config = dict(
    n_layer=16,
    d_model=256,
    n_head=2,
    n_kv_head=2,
    head_dim=128,
    d_mlp=1024,
    vocab_size=4096,
    activation='squared_leaky_relu',
    norm='rmsnorm',
    norm_place='pre',
    norm_eps=1e-05,
    positions='rope',
    rope_base=10000.0,
    rope_fraction=1.0,
    qk_norm=False,
    attn_scale=0.0884,
    bias='none',
    tie_embeddings=False,
    parallel_block=False,
    extras=['some layers without attention', 'gated attention', 'value residuals', 'skips across layers', 'capped logits'],
    init='normal',
    init_std_qkv=0.0253,
    init_std_o=0.0,
    init_std_up=0.0253,
    init_std_down=0.0,
    optimizer='muon',
    lr=0.0101,
    lr_mult_qkv=0.5,
    lr_mult_o=2.0,
    lr_mult_down=2.0,
    beta1=0.93,
    lr_head=0.00689,
    grad_clip=2.0,
    warmup_steps=200,
    schedule='wsd',
    decay_fraction=0.746,
    decay_shape='linear',
    final_lr_fraction=0.0,
    batch_tokens=131072,
    seq_len=1024,
    doc_mask=True,
    train_tokens=809000000,
    steps=6173,
    dataset='wikipedia_en',
)
Each number is 500 + 25 x the weight over its row's rms, rounded and kept within 0 to 999. Layers, rows and columns count from 0. Numbers have three digits each. The size before them is the row's rms in percent of the matrix's.

# layer 8 MLP down (transposed), 1024x256, rms 0.137, rows 5-59, columns 0-127
097:490485520508479485519529505487520490524526553473463507490458495499490476529483503472541520499469487515491519507470514502472474525509515497487509472428474477481525480511488481489494524483496468469505467495478531537482491523500478524531493497440460527510508487529503535487500530502514485543476510500499497513466484524442478480492529468450532483480532525457479505502501516526533487502512
098:490525506491494487475487502517477532523470510519508496508498475493465508522457502492564484487477508563510531483501477517511512495497453529471459485511522512472522466516464511491533494495472483517517461521509442471493494457467497463483481486523496517512535452425513529484513511520502464482495506517541491483469486504487514509475510480496465499500486515481471477558505569531530543462506
100:484518502559478508482500491514505473482494489457498522504475498490506471500480518502512493475480481498502497522496507522522502456491494518491499510501488527488510512448506549478449532513460545467488514519496491495491486479518484424468502541474442480502525488517493543492503451497500474511527497498523503524514474496532491521434510515534535449514504507484486551504530481512482528530486
100:527491506481524491491468495495474492497507471489508491554466471505498544481485471509497502525472499466503485525460511483482529505495524471531476478483486526508517478481497451560476502509497503509494466487454466468513496522521484463470469551508463503526501497553475508500531466535507521507510447512498508498515538476525468486510433478512471512507503511533448509504529536471493486467458
103:476499464498482514514492514476454480546482488471540487502536470491529485504492523529543448472514516538491492503492516490472537472522454489504503489524499466515555546513462514529507516501533524512521509527544552519523541492502490509507479479486514459498535516556498482479486505512524504531525464504513499526514494537508482477534491489517491480513473477549538499525457524502486498476533
099:479509519532493458464519502492476478505529508482510498460493501513500488483486511517480507503568498440545497524509512468493506528538517505487501478505512487487523554555540533491516502533506533503496506509491477449512548505542482450491514528503509504498523507490510486544431475476513481508493477513506506482465499508508444466528479518532501525501471504499509483464491455465486477470517
099:513487498550494516517486539454537467488506538442453498490499502520502494532514498509461454503476488453495490431497466494455457538513474469509505509497480493478509494515465489507501456491482454497498532478508492502512538489511493482536478559528483485477507515510488513524505536489510493452486512505516484514518484508461494517501496541505516504519526494461492525553527478512509521512476
120:504547488481470495521490481466461540537469518544519476538508521509509498515478515493433532492456478504488438553494501506509509489526508489479479508476507548496491482479542484514460495504472507492513463527523503485516483494557504493495490563499531473490498500500499481513525487544478463566500511455483519502498495527508493501519507509463482488482504507498482495498524530542560473519482
098:462487499501494488536504479500511506493491502524503473525513465521484491486517482513495517532535497492524477500502544493507497524486481471549473501476503491508523463494449506472508530490468500557477515479503502503462501559510446491550488476524498534464530521426548529525489535451514453458504506502455528528466468516488501508464504457516525493513518484550514517511506475498507511486476
094:553494475494468491500496475526563480478526502462469505521496535482527491518521498489477553537512525560503486549450508533477501476471502516522514498508496494493508483521509487498476461504497537542476482454498515515519486508489480518534504506523455522505484513461475519491514504523523473450518485492464511524500481506546484486532515515486474486503495472523489533463453476553523545505483
096:491551499463510507532468509506518512430509463486478494502459496493495479492476505495505506499489472505521464532464472515495503506506505490488483460534532482522541507524534510515497503509505525548500477521517468524517501492498477524461542492478468490475436518530478531521470506498466440505476523460481483483510523534494502458565481504524472506477569555467483493506524534562469495491455
100:513501497484484522506483520514459495487507517483506542480541512493480494517472517485519483491545496507499535484511500519493494428470489511520497522549492591485520470526513477506534509487462478543502464524528496481494462474499516441503529487466508560515495479518528531473476503457502507537520557503498463529522458495490495494517540544532491505501492520481516533517498503494478511477527
100:472516510524519483508487511483442474503481531493543505520464542492460532509500511498577491499516489443559492504481503472523560467510511495511516510499527523464472543518510499532477488517541492503499530475522556502505497434515503484559430485495538545526505470497514539479475497491473508473484506495506473530484525472484487501485483496513508516461513437548498482498467468499527548540510
101:489482481478524495536477476500523524528508514539500487480435531509496494522503449449522480504503483480465507552549524511493529474517506462499483547478533450506499481521477460457481486532474494465487490496531431468493524496534453529508467515507517505513511530491484484510506468476550530491476482540522463502509495467490483522501536523499522490517491474501485483512494492503509467493497
111:496495521520492460514505506471477520530536457524478472542488492467523462487491547488479444509513483497547488499498493504494490454492492462492519486528432487519535492498505517468500479483521495460534502477548535534505529501485530469518487473522510520511496476514543535503505448489483501516470479519529477460484538539514486502527486503485507481478469498533507486491500552527483539501506
098:495541447509530515499452492515514505470503517493501512531487527494481483468462470545515542483491509514522492490478430568465493520473544477517506483517527468512490473498499549483446447490499487465492481471485509467450505487483472522482508489528482529450503517477502554470493471495534500492491462487464490466468499480546505465557516489482505501442502492481482452487513479521453500485505
116:475534490477552502528531464522505495489482513521449462530501501469480514497503516461485534485458511490538506517506508491601517464465486539515542499529500512461527479467533507535481535522459453530488495523484507550499470482531477497540495519522509487520526469498501484497519494515496480451494454517474534523467443469461502509526532489526526513489445517474480487491513510465499510472493
098:478468515474533494476505509503503478483477499488493537520468479494534524541545498482467497464503500563468461488506537474497539467489534516496530505519524488543495521490497491520520494488488522501483534507498532435509507457525519497516523481484510486505476531532495473515489524457526485525470503499501518533484523489494524466527449559442500514480496492543509501464496468488525516504557
091:492518453523523527473496497485493538506506470518509509503493513483475512488452502458503510458498529487487477465522481543513467479527473500456475469452469530519537485479507480473523510501472496519477507562495500480469509535545477503468468522475495513486521489486469492509511486512500520534475495494528479510484490517518522484508497534566488524500523494518475491519479493521469500517512
102:490490454495467464502488487518495467491503503505504486493466505523479485518481494497461424549480469505538483496500524510490537508479490493472489507508503440479548459493467497538526525509519492550493461513500465466526510500492511520514484491507511517475530521468495509484479529511510455477513514520538464510510530516530504511522529483435465502523526499475488459512485518491475502484549
099:483512505502489493471507499499486476506499507456520531492498492502489467442482478514526480565503496500509484504500462450481496504539547502466497475485528501498488507502496489509483467501476452456503493488480483520499515479524541483457518528476457493518490483483492460499483498492511531491476473506502541520495517504499439498553517496508451505537525493490507514450513518492479469484520
104:518514467524519493525512457504486476486482479503456525506455519515510451539456496491491530494524515501511492487522508505481507492493504529514478445482533511513489516507474536591519509500518514497486479480504504508462563505505488490497492483513479523536508488523501465552532512457476480489517532501476522517524475530482526489478532470531499531531446456521477505515518475494542474494494
106:503487501502511520490500472542470457513482512470508467521489474520520551491530511506506478492512518494521490550491536546528483531494493534521489463491442514486474511490554537473488490461561511522501501492509488507525498487486480498489479489515469468495511521538503455544496486487542513486516486547528462498520535488516495472532518533489473485515489485504517487496533527549477507514498
100:520461503517489476482496511504503506477481547521520496494497470472458464518478495522485513457495466540509508505490452494433485465539504487496548504465492452482488468491488474478455490471510475533481473530498509496486490480480530508489493517504498500454505500485503515535478471494530499531475530497493524490501527491490509548494477520516507449516523479452500505459511471477475500515545
098:515502496473510464499501493483511456513475469540455461527475519520510487534521488480525493507486501480527469487448444477506506522494493485520479482520481489500493502506465479497523493494517509493541500513511491515482501530548489568526514497529491514518530513498517515517476481494517478524501533501498456493506500452476471497449508496466472453532487466493465529509480515534507486468503
099:493498493529532516513517485513465500477524495469489529536456490476527491471527499529499508448493482487494503491491505480514520522525531510505540498512488524504473473503528556483501521459515520511465489485492535511476490460475504486501493509476517467487528485505516495505477514497449478526495490458486481523497481534487500489469476508536450532492563512473511547509456464482527497536495
097:520505524520510481487493461493502530530472502526514507500506513536518484511495545510502479526496517524540516493538495495525537510502493495483533504464491514487540510472464502424457502530514479490526515486488491496497445514507480482547517499524474489504508487525489540502492497534515503483534526528466508486495495485514497509550458481536526476493549480510498496489444529517502513501547
100:514532500514482497488497505473447485504514452542508475509521523492475472464422495473501541522516482512557516473507468501495471492518530521489505507511508498495518545501516500501515507522479495494526467510528513523506489482538468504500457518479507523482507509497539495497501537505509510480516465506522539498469496513508538517499550479506445524493480472485480529513453499486525502483544
118:571470475435465517517525519530501511464446526521447519455545514514523474521479490485558506482516495523481514509505512517510499475514449535478511501509465524452538534501495480482471495514533497492526468494493495530518524483451491495538456483485507548538497491504511495490512440459495466488508509501510491517509471452496508517487469521514492514549531486467503453467503504493511501549533
100:514463483476510468520500512525474529487534499509531486496492478509503498525478488512491506477498522500530528489481536519486553512493435504487492486526477451459477486500446505516521491502500481505437454534447523513504489487502507538467535475487535459470528502505487515513476490450516543543526517486472519523502452490527492494501521523502527508451464480493526518551500458505495502486498
102:511474509478517478489493501524542478467514493503499482561534522527501523534486520529498474553448526505448460548459511487521486461515462461497506455501488472530497547501455491454523472531485510526516471487500459488501540505491494537460540501504515517519493516474494496532497464550508481513528509522478474481499498485516502505484476520542502497468507513511414482497485511494501525500473
098:512492501485500504476513487501514492530542466533487521511484502482523489507475512543490470511479448482518500462512489504513529490540553528516519447470507485509499483510528519485496559525495488532509494493498494490474482528558515485481517491493510476511478502554544451514455526524479538483511459495476493457476509502460511510507508542454468485501480472486491492526494461556547513524474
098:532511471530499462487505502477529537550469547486496477509485543472505503514509513522481517471436523474490478498509504489506492492471443453488537455477476534481502526527496459522486466484475527513518464489504524524485501483478482499486494524514473500494464511496500508501484506494496514454536514506477516526516500481503534513462511479481478495520534469476522483497510471553537510489520
095:512495542513537503522486502462564485517508490503523527486526512479490479492518525494503478469528522521486512518485470476506506502511486498501500483493460453527493537505523481506440497481540498489506472547487472547512506522458485513499510506510518562454506490509528540522506460500463487524493523482483494488520458483497508516505504495492487485463515475492535565531508480519498509501478
104:537474517491509495533527512470532467523450509514495471504521489481485495485538508513503526468510503533464503524493537515468501508500496479511473507497478537482475486468453496498462463483526477539482502504542521500500472472508495572501525456503507489497452506479503487500522468483485492478496486538408461487534463516494491471470493443455501527493488526533508510513508513477511502482500
097:478470530505487495456483521496479515515511500510533466535490503456537517551504492509492479502471499517517477509507497497501467528516520474514530551454508471493487506521471539550503511490492461490500509516461509478514504547495487531511482557505508462535483465526485484478474530525501550531560524492505524476487520557516556521494519494481489526477488507495474486516461494511472496484531
097:467543521539527489499507464524560573502503506508445485484480432516499492530560545496514460515476510537490491476523484474496511552492493540514484447519523511437510492522538487515493471479485507485497551511483510510521494500492527480490489535507493462499489509468492498485477498435518513525477511502447499520505517511509546523481510461553477515498504489495520472496513481517500476497491
097:468478469506482507516512504521493481526500531549472490476502469472460523516493538565519496533485547501510438509524483483486455515499482496538475527485518495474574499529513491482507520518529488513501512527494480501469475492550472509487483514494491500474498494470493476518518525519487537540531506512481524491491454500510499549547442485533468534494503528501525532478488516508473497493520
101:500530516523484478472514542483500466506522470470516528495440524458523528493504538482505471527497513513499481507494490482502503458491520470503522492499501492492508460517482499518478504499545500475566503503501506519523505494475526536506492518489532511482515461494484503513488497482472532478512457537528542516533510533493505471511534498490501484501529456481487525514512474489519539449494
102:500456489452532500482475504486484504494521524516468515507534536470469461498523502499504545479448562439478493533515484466535524492499486546504507513511525514481510529524529496519467459488465473513508525500534502516524526469470533492513503475524521491527488440494482464526480498523491488461469495491489498508556486501504483513477475503531495470503504460509527450448471528509526517488498
095:549465531508514509491483498480526496465491483555498514480562480497500493493503481511509548537579514498541479530506550484461500493548497466497493496506492559448489500472540530499472524491545463505471490552518524521470488522488511491544478506547472478503493504491534488512504469529527543507486497497497510489535486518505507497456472492548489486476500462507501492460526452519460468482524
095:447502541496520511540510493502482588489494471476445579518506496518537536480499465476530512489471453503514449489518517538521474528480475516521539469488515438531515527503511496445509498521546521488534472521440484528496526489507498532509489495504489515519537524484517520519519503472502471499500510516494474509506513480496546511495517515509485494549517522477477469499486493539535537513487
097:467498488511515497517492425523489476496517509526495511485483499446499537541486489519483484498492516508470528481549523527508476503487479509482501536500506487506471509472471538477500528493502495508529518540457492461502490472525519504530512542551474485497502472467517482515483469468467475493462488480503475513497522555526557523509506541482534525508569494476509545497496504537494527467548
102:485539514500478504510506513517494505513497474483503485490506473515552495519485530484530493503533490507497539504593502494510473540549491484503502513531544468505525473479471511472491492414529527530507498476495474474528503551455531517490486503510516503532463518505504464479474520503454520476504475524501441473528498508517467515501506528477477513484513551512471548494478517538460513494517
104:510520504543487525511491446504530525534514495477473489538489505487466494475510511439519501490505519516507516493516492536541505532503490491534502503490523477496455551504537496499467527522502492512467498464499499495474497530482526506495537509499512562488498485492474502490534508476484482501543536513474507487468498524473516556461498451499519529508475468502496546527516469494489516517523
098:490491526498543489549475471519502492492513514501456495485529503510460507532529496504519501511494528519494497528522527519463535501495499498523523529534460526497479513438512531519491489502478573498460503501508496476488454504447515467529505478531539498495495553504525557518490512499468504515480521517522530486532494524549497515523518502490542492493511572509516449463489460483501509451494
100:506469485468481471477517484505529469493511485510483479487498537503522501486479438527516477523530453499498501504481537516495447520501524509469504521544486551493474526463517521489503492492509535494493493498464512457527524487497528545476521517503520484492506476469517482524433519488454520521559527528515517496496470502527471502551523523506508501461485466520489494548489476469544472466497
101:501477508503467510488506489508486465505474497530556483496472510494476510498505464469477496532497486524516463514482483480499529502507517482460508513511517505533471476563508507501465555534499501550459517480505548503511555476541514478477465501489566523476534498464525498529449489497544558527475485510496505515488507510446508479476485537456527485463490508518511513480463489496444487451506
100:494517495565499502501502490504503496553535534476523507468532507448512511495484528471491531467581479466504530474543514486481510499523495506484528549504478518519511520475526459552480507517510470513472482512523505500556483543531470534510488504470528491500526504535517523518468535493502519492534543441527497485522488514513500503513516478492467532525524540504490522533473530513435514548507
102:479507519503502537509503482499511510512496493503501524474581508492490448517498501494465482503490499487489508511519511541566499495507556508476481509506480458534512500460491540460464518489451469497505498489474494497479497544544515481559547484504513513466523515496458486528522508531496501527483510482517505506509515527499539470511478456445505552504502471527486438511522492520463541529500
099:496543480528522504492522487535532509543493505483472505495465459510516524515454500507463482523463473534541498527467495526489477492504529480545543470471453503531509488528469504495517494477466548570500531512491496505508518523554482492504508462495494443500499510469503506489477527509519467523512480481472519475481482496482543471502460504480511531509525455480475550530495484496489541482500
092:463490495465494500465488483507509471486545538500490529473522494481476547523485517486496506498500514504520492488474510511492496508507473512524469494539516494491487495527507509497508522476553475527493455520539489518496456510477516545505506485514553491491535530541478524498470446503524478497505532503535524477524499512487476505481500458522545512462480458533527533535529468515454468496486
104:513529480528471474481513523487540529534471506503508468502523496488534513483524511485442545497478496468501483477510474526467507516500469446538502505508506520496531537485496471487501504506569444489515514487505466524530521477544538497492500505540504510503484506481475483517524502531495534491486430518518529503481497467501475516508524528505496504518511498522442470511496484459521475505536
099:523432492457451516457509471497524483492534529464483497499505502504468517540463505531490516490511527519528531486468479465523465457526496481482488440509503538516505501438522516493535495493476541447484541506448481486487546513493477485499519461472506514520474514493521483474509472497476495504514475515436505483525499531468536472520501498514455535512502493505473481497493481504501531537479
101:454551546472503482506505516508502497458469496503519496528502514492475459487494497511467540505500476480477465486492478496513469482457513505525502461535507517503478474456510527510506544510539531500529533456462477545461463512464496460491503512457478513499510544478487467456482526548462519508485479479496497542488503476458506535510497476505456527458514474534477550500470510484547515536496
# layer 8 MLP up, 1024x256, rms 0.142, rows 6-59, columns 0-127
103:546548502483517494475478503483580493509487474512462452549498470530501492465452481505479513530499500437481511478499500516483450485472518498527530482497495563470509466491513495508496470519468494534531506456541481536450495527516523529493527489540478508509474485525486487475515498482498534491491414496500506510489476508463503531564529506518507511495468497514531462497465467429500529521471
103:526544488531503526540488502497491504486453523439516486491489497502509531511508488496494505499499518482475477525475524481519546522511504515483519512469510472524496516442486486481505491496506488499500514498516490522430467491469488476503486477523450524477520484493531516483471483508518441474522437531506496426476453520477501519500547476506494552539491508489476481468513520510514494502521
101:523485477500452505508524516512529507512465493488483525496505499551496501502450490576482502473496461520506503451503476474508489485474543521518460479476459489561509494454524461485519527476482489478543482530502512485505484487522478480507524517480498455469472493478526485518496440491506521441489491505478502495506451495501480537505503517491512477502467513513500510508481491470488504504488
094:476537503506491525483464448558534570522504517522480468458513501530512471505475513473520485531448499488514527489509533501504499473522510514545462497505513523504470479493478465522473484561523463499494488532530490493509442508501503527494510463512520528517507541514522475512489529504471490484492537525471477506500495461519466505511519525492527527527516469501518494530460530427484498516522
099:507448466497517517506490525507472484489510475496523494505487511491471497507532557476474502517505454512502507472509488485502521489420498525494493465545499481495545466502467541483527478485519468534500456493555496480532501509487514467514480507485433460501496492513494536500480450521539525504534517491467515513491484507489513478487491518525488496490472495480489486506554510483484456511461
103:502491503507463510492528570505462534493515495479478522515497514499491458526475525491511500520501512523482484468485450454460527490499513519461532515531505504531529494461520514495516521514477538478481520517486494543517503478459526515477511535480452506491444502493496514509502508481557503474510489500499533490453522524466496509475458489477506539516476524486516526486479509510464511454497
101:426494491488483483534464528448509539500481532488482523482481515492492479474516508460506533520534540551502528471470528499429513531466510498540515532520490495513535542507462492476528479482467485489492495494489497534470508487473494501498544490514516501502482473482472505509481521473452533476485492541553492487510527489498523508495480508528505532546546470467544473523478500463460500518481
101:497511514484507483516487483521469531492523513483481491501531516513507515510508449463478452516469502565499519496476497503480547459526486496533470502464470491485522544504493510485505458475476478485520538506503507510450501486526511543491457484488481532521521532521502513502511557492501429508502473482476501493537484508487502537470500509544499492468538503544534525503503498479479555469517
095:495474499471507497499526482464502500499481506470479545460504522508440536488491491494512539508499488468516472478459499462502505496513471533507487472500504502496484517525530512503536490510475565523485506463536478494497464503534486508515468504497509515438467503498528463523478487465503506463466504508520468538503475478478492471538477470502509464491534486478535519485488554532467519497507
095:521480477514480493465479499529524472517496488509480504457548564494526489517478484542491515533474519530475539472528515488509491457501505469511498465523499485487528519532493498480486467493488493439502500487587483498483511500464513494512483499493497453533487487502482486471453497499474573485519505460504515546492462495504504478490515459530469475432493525503485497477484527509518490516496
103:464492473487520511507538485438524484508533469475513483490499521502518523498511494538534522470492505507499543537512504483504489460497503492464486506471495493514484551503516525483504431512484502486553487521465489476456503490507496476464486518518498535529558494483503445511507491500462519543511481520459507491485516483477527505500518489550486532491507489504477513456489490526530511523482
106:484492494539511478516512487500462494507517525514501448467494488495514488505488511498496508514545470533484516476474486488528478518479469500501523503498469460525494530482492492553508506507560451473512534507488506521475507460487492516497550505523566507508477515489498452469524511516453477481467548490470468510523519465520519468455500481511527481516545499424478476494525455503494472517484
100:486502459523487481501491479515496480507505505475550488534505501505467527507480491492504502513544491519481479517537463519480499499498526452500492530480472498516497506481439488467479496520543565515545532522506491499492488522508550524465490557502463503533488509514512498516470482494518492494492520464531467477533532537442507518519458454515484512511515493533501514516479486512517507492447
103:534488572461502458502488485473474512490493468534510515508505484474465501508510443480536447479506515506513467505480491530510478528518551535506442518500511532480469469522521488518484468507483532513515492527521550509480525523522486530443516479513472486468526538468524462507499514473521512496497489520517537528528464508491529538527495466499519502470506500519462495513477542502480498491516
100:539506526534507500469495507519502487508516492473483517509492522556472483533550436475498542478482501471566477514497485473497506514468489500529470516536472501546536472495489537533479549498516500502513456537533499498498470477492494538496530416505450528451488514528513558508476497492498544472527512506504511495545540503523471476475455503501510463478557522490493502471492518536479533530499
105:501525534480537484505546545503479513478513478507484503488524533515482505537515518498519509472494488507501520491508537481571506473480484516546537514522508511471514512487541521521465549487465503484486479526484504510490481485474541507502484504533503500495513461518455497514532478489484474504482510468525450490471477435505483519492500501500517471468451476485497477509527498502456512506499
097:533508503587474528525457524468473510487496466467475502501464520457482495469502492486523462546477477485515502458516519495492524491507499461450532530513499486522532520504540502531545534505497524576468494491492543473483532506501519487504466520502520469516491539449496480492456513518497520498529536499469535501526500498482497538484553479509492465513454470517454544492490491517532516531566
085:517488515477472514500476557464511467511491474531490491477491468484514486516501515518485495528510514471515477515502481530553477473469502517495564467467524490489502492512501487512474499483536527531498489456516435507508516488514530493529484509510500503543530530444474494447529534548519545509491517525523502507513497528494487501477464518477527409508536508505468487532482488515509485540474
101:488501544508498540507479483456482512530473503505524518499481544470497489483438516514481537478506519498493487504481496509486460516497523515531523519472521519509467544487510473501480502489511519426495505499506454505479508496487549527459512489565494523507535493522519514502531490507476488504507500509541497471467536518462515475487522519557487519505497517519541519506484534524455509476489
097:513490519502460496521512521533495493505517492489484502462526522494536466446512515489494459504440506495452481520469485484487472453480497486514484556535459523521498512531513508510498495470485462486490520546501468534523502488485506490482502504519434512498487517488471507518473443517475511461506517485498528474520548505467464492498490509460462501493523478520496493470444465516468520472480
103:494518507532502533509484495514518491483509486511479511543512458485526508540488474482506512510546523501476525534499552494501491519507495490486451498504489517495496528476507487505481502513520480521497525501485544532495437503518532486502491531517481493463471442505475451507475477499539499524475471462483503542447494478471520479489481513577512503507537499493513550467446521472483498494497
101:501453568522485505503445511507477550532507504521499524481488446475505480486498474539529484504499503521541466504481499489504524577504502491547501485519535499448491495534484516465499516498539520519471500482528503516493507441486494448482477482529479495542516518483506470497518517502510460480490505515509552528500493481515526489476483484482524470534472469482506481522540530521488502522499
103:512523520519548507492528512447498502506501484491472526503464501516483534494488512499514507535494503488501519479517502446487484533510492485520468428513483493510475512486468510496491498485499504497486451528504490476497476513490535543511463485522497488507545489527473513523506470499475468548459488463494499535529454466472489461529511508483521492478456493494526532522523534528476504483445
100:499498501484503512467511519509461533510479534458478454492484515514504496493492495474500487505540486453517504515539468528491517499523515498513535512530486543547496498508494519492551521552502486493509499444489530432508528491503491505534474541489529504498509493476487494452506505443532509474480474488519517506470484522496514488540482520527399499504520522483474514493555519512539463529483
108:519522515465490540457502504525548497492460495536550502507558503468501530487434489492490487533508495510532475452503510512487491483507493476470507499498518483501517460504541470462465467505481503466529511510492516488525497508504454476477458527473469508478507517517495512494481528538493481511511512491510480507520495487524529546531503490523571499477515487570446541492498499496476493511522
100:475520459504533510497499465479538502559431563458482515525473513522510517448497520511519493472453508507531440499470508455478486485503501523507517476511509489505527486479529447465467501480481527485507503450480507563527491459529499458501519463519469513505459522463452487520478516456522546526491488513490513533475487478486522546461483520495496530524480434482491519524495517540500515511521
105:514472520496518491516499516504508478498500506479461506510501525497530485446488535535511503459512485524529488505549527447494495503543469511472511491531515539497507506509491469521486459496462507446471478482490494542504481496436456427490509485511477444493484507508495502458512498474468470505518525502520465515507481494468516484467483515557448487478546511485491480487462490557528544505498
103:524477511472552465508502537511498433508466489474486474537510530484503507492537549464503506544506496477505522489548546483472447527491462474474471512508475523490499550512478472485509504500514525496515500496511526477524522534496490473517491475462509509479505508456485539466443467496474502467477492484523495522517525500479507520502463502502494529536511502503515502480492498498505542517470
104:514464476453477494482540520525450463443545497471527486543447451538506501549463542484507473493505493480486479544519498476505503529485446537552478485482489513511437508537513487529498421489502467483498515489498528512529501501471485521525481537507501463527493521546455489520443510528485519500483476491501527480524517470526516503460523497502491505481516478538504497525477501468487524475469
105:510530494489471521460483453535531533498522529544516518540524478465527515466529528519500521546499489518469499474538485529489506510503445503524497477527447501509524535513489497464482511469448555517497514515541537498549537474460499534502463474519518503491489480498535501550504487511503523481513514511488502491511497468507496496502471484503549486484511514514468532493495522480469497486490
103:509490499449513494468522505563504498515524513537466498523500505482505466497474526506477528504479484469450503483502490478501513495505508509538481483517520479483510491529508516494517538545531497488540527534516523535502489482532520522544497471511524479496547475493499506521481535459484498455501525469493507446502537491465485502503475518482503593525478531513510508509480514511470481552524
102:521497530493501474534475508499542505446536467483477511504500479531519500458448509530516528503523546469499473471452534512486542530520507503494468514541492497512546523482512486510508501514468503490507534485534527492538500499572517484481517535473518520481482432477483495489516503526527508482495488461490501506501460522467492492543510504507520482522458479469456506485465526549508478452502
097:479473486482509481517524472479509515525498558470513519536481458478515548495503512505545502544461490469496552545495473527511520469509519523482501545475553533558526505504512493546560479534520544464470505521555527509478489487502503518500498508529487509466517476504483507493497493485539545519468478512464531517494503528503544469471528448479509469491499506468500505497468505471491456516498
104:507473506506524506572481517550467456506502528505493466541475505498515512561577519495497492477500547518510525478515506455495529495487455502508517488496486514536485512475475451495480510504480503534510448537514493500491526486528493495483514514489500484468494487437484502546491496489521489457472487497465508453510506506584498485515499505505481478477526501453483541513504494531482497534490
104:492527490468538513532517480512517491497471526492527526466491536521498522474507535466495503500472532516524528493508506487513520532512487502519438505525474506504485472517481503511533487518502516478506535551521474436519513548522476511489553490543515508464481510424511481552502490490494526536484462508507531501485479439474527530494502481531445478451483480531516479478480519481464468516490
093:525489528523523536516478459484536532516483497518528462480530472529489520560516517498484492490533484525527496484466528488525510534509518508502469462494497531503502444453524512482495508527484533535522515487520558511547450508505518519519458514489479479468513508502490491486462525529466504491527506506554507505488461473518483490472569448503533515510497538493485528500551499502511523566464
101:481480456516522492475524506495474515473516521484481520515478545507523520499485469547501502528473509570520484514515529495486491492485506465474492489489527546432494536458516484486538516469495527473461527476460449513509503508518468475460490516503507534522507450482486454480516560508491503487477434467493510463505509521492461502486494535495487491517445482517470494518527500502505475527508
107:525541500483525496506508491520523480506509556442511481493539488532494546515501476536500473502493524484508505476494468452541501454468476517544500528486491503468491492475507499483531471534477523471516479482479555468479488524514517502535505510494476517477479514511486497514527460500484462505544521494529530535527494546508481533473508503547520526501504501516492504509541495460437449484524
105:477487471471534454498494470510456519495506505476520497480529560462486463490463509518496476533523515494511514526494518461580445468511503464526512502464508544514489464482530520475518508508474488517513552522495452508554553489443546518502458503509511502516503483495538546494477469468490500512503501529479533558520523477505534504495474485501490472507499476511517486486510533488505525537489
098:502539543486520505489512490468532542503451545489511487520515503490464494508548504505507532479495474513525511476474474512465455432496522503472487506490479500506518464515482470514547499520472524502449509500481539512511483474471530526522517495468469481532445475499503453505506522512505493499530497503506525491468488556488481484451483508513518497513488519493488519496486506490515496497474
096:469497482501478478488511435508530515446500476521461507467512475516527501487533495475495508461477490466510530556513499524499523544476499494493533520491521481482476479506504491441507516500482481505527511505478521498525534521433501426495499459483468493504493498577477502517523486523469484491494465484506466482436511520458497507509535469501497486467485523475487504464475514535502500498501
098:432557439545477522488494485502532469498473472539544491517497486495478518511489521503504520483490489489466517500509498537502516507516496457508516534514497480517466507508516519513512477441466493536497469529500465514524500532494538487529492464493490475476508495539494478498507491476464511518451495531478484540535509517491514504472493521491516544474511500485524564484525470456500478475458
103:498507489479458503497506544456479532480471452480482485507517507462497473517506518463486512502500478510521503520484485450502531462507472496510447506480471464494498460534586499496552532507508516527503520516474512493467482481486494489502476527481547499484493515501491525517527506506542532453507494536522443515503534532454551533503506493492504509501525524523502483504466445536508483508466
098:489459521532483517493532507513544559499509521481556521528530497469505509493517455511427498482523472474513486460496481491502546495504526507493514468506479501509456487537511523535445498512499497459483482484461493492514500519498450472536483513504518507492480496512479502524488491550481514505496483475489516508504477527495483510509517502515553531512480478490510505496497490454504519486500
092:511510471538531492479573481523542448530550513509513512526476516513462530489507531476527539523508484499504519491459478452502510498506500471491523469464512496530501458502477483543487498510512465484485523489493497485508485512517538530465511525528517502503508487485503509519471457504510523499484501490543504457502466515565473507508500515526510513492570536527485471540522471494485486488537
102:472490500487498487501523485471485493517498536504497477498482497509451450461531540468490530482527500518506515525450456539516550497510484508523505507469543508481518516482522507542493514535515505477491511514493461514502540492507511545528502538564496513522497540519531472539522526475510504516436496500486546495498516505509530553523474519460497539484482495477527451457496516457516545494488
097:522458533487485523500501482511479517520520506509510472499488503499464496457493453542523476476528522475557459457477456511498500483488505519504508527463505485480492514535465515465523514509484519534466498516486488517488553491497491498465511506484508523459531510501499518456462496497457488497526540520512480478483520487499486465475481533497520502497460482468474502505503535469466524533515
101:513527508542485486480494530484499489523514505516439499511505514489568481475508507474496512498550513456480530476495468469534529521485496506529483477535519497495508507485506460511480467511512526497467530482517488505515465476495572510493528463530518476535520491502499503506513486506468507483514494454491525531514524508490515466529485515504496521503500541501538471531508524497507508471456
102:481454515532416492534493470502436553509450487487506497470494501514520479471499513486488483467485453536520508523508506499499534466502474477517505466483505484507501487478526559488462494469484522495516471467467530525462497495482489441520490523542480485487525503483493493512446526495503517506460518513447464546508538523509506506467489489472466479494485514500493515484505518490509515517521
103:508490472490506526446483490533491520505467479482462493517499490458493508533459556532539489452478483559506510551486461508520502479535499473529495479506460497503509518511495485537540499508550505541502496506487470513487506512500446527493521433495522492511511488484480504467485483487478458512518540460494489478513447491468514513500465469498512493489518480469520474467545534521479486531424
096:453514476512514521498514528504522496499476518501545507518543506492442507520524523480565538535506455478444520517488485485500516521524447483475495535489486444485519484504462494516481473520469521540452540508517482541486503478482497471439485479494497504524542519468489498451503499494472449508510469452476529477479481500512529465487474480473495489526484470501482482527492490499510518434524
108:475509460524467528452533450497478512500502536477510496521489529510515494543488531508540492471515484469479542494516490521470469514528435549504487508500467519473485536499468488491496494507474520513529556493532518513454513486528555516515463528480499513528452478500483522474525524507519524479523508492509494520503489482439505482498476497464533513532551469489469467530485474493480559510499
097:505503489590521516524488496493479485466522469519496513523487498506514550500506511474516481554512534473494491466516506534540506513475503506487445488501530455535500503481511497527550483468529501430463475482517483500488480475521533551490475527526491478447486472524491496496523520557491507502496513498509495481482558546494486519501539521532465504518506517456525493473494507495500492513528
104:481527530516453491505503476505508497497473482507525502500508513474482508484490491484497500509513495482514504486513462462445520514490517476487486528535492492535520491549501456506504525551481467504538476522471502551479496489488512533506512545511490501514530461493507498511472478540477541493525519510504528507484513448469480499518465518484496469480525469481501471492552556516539552503556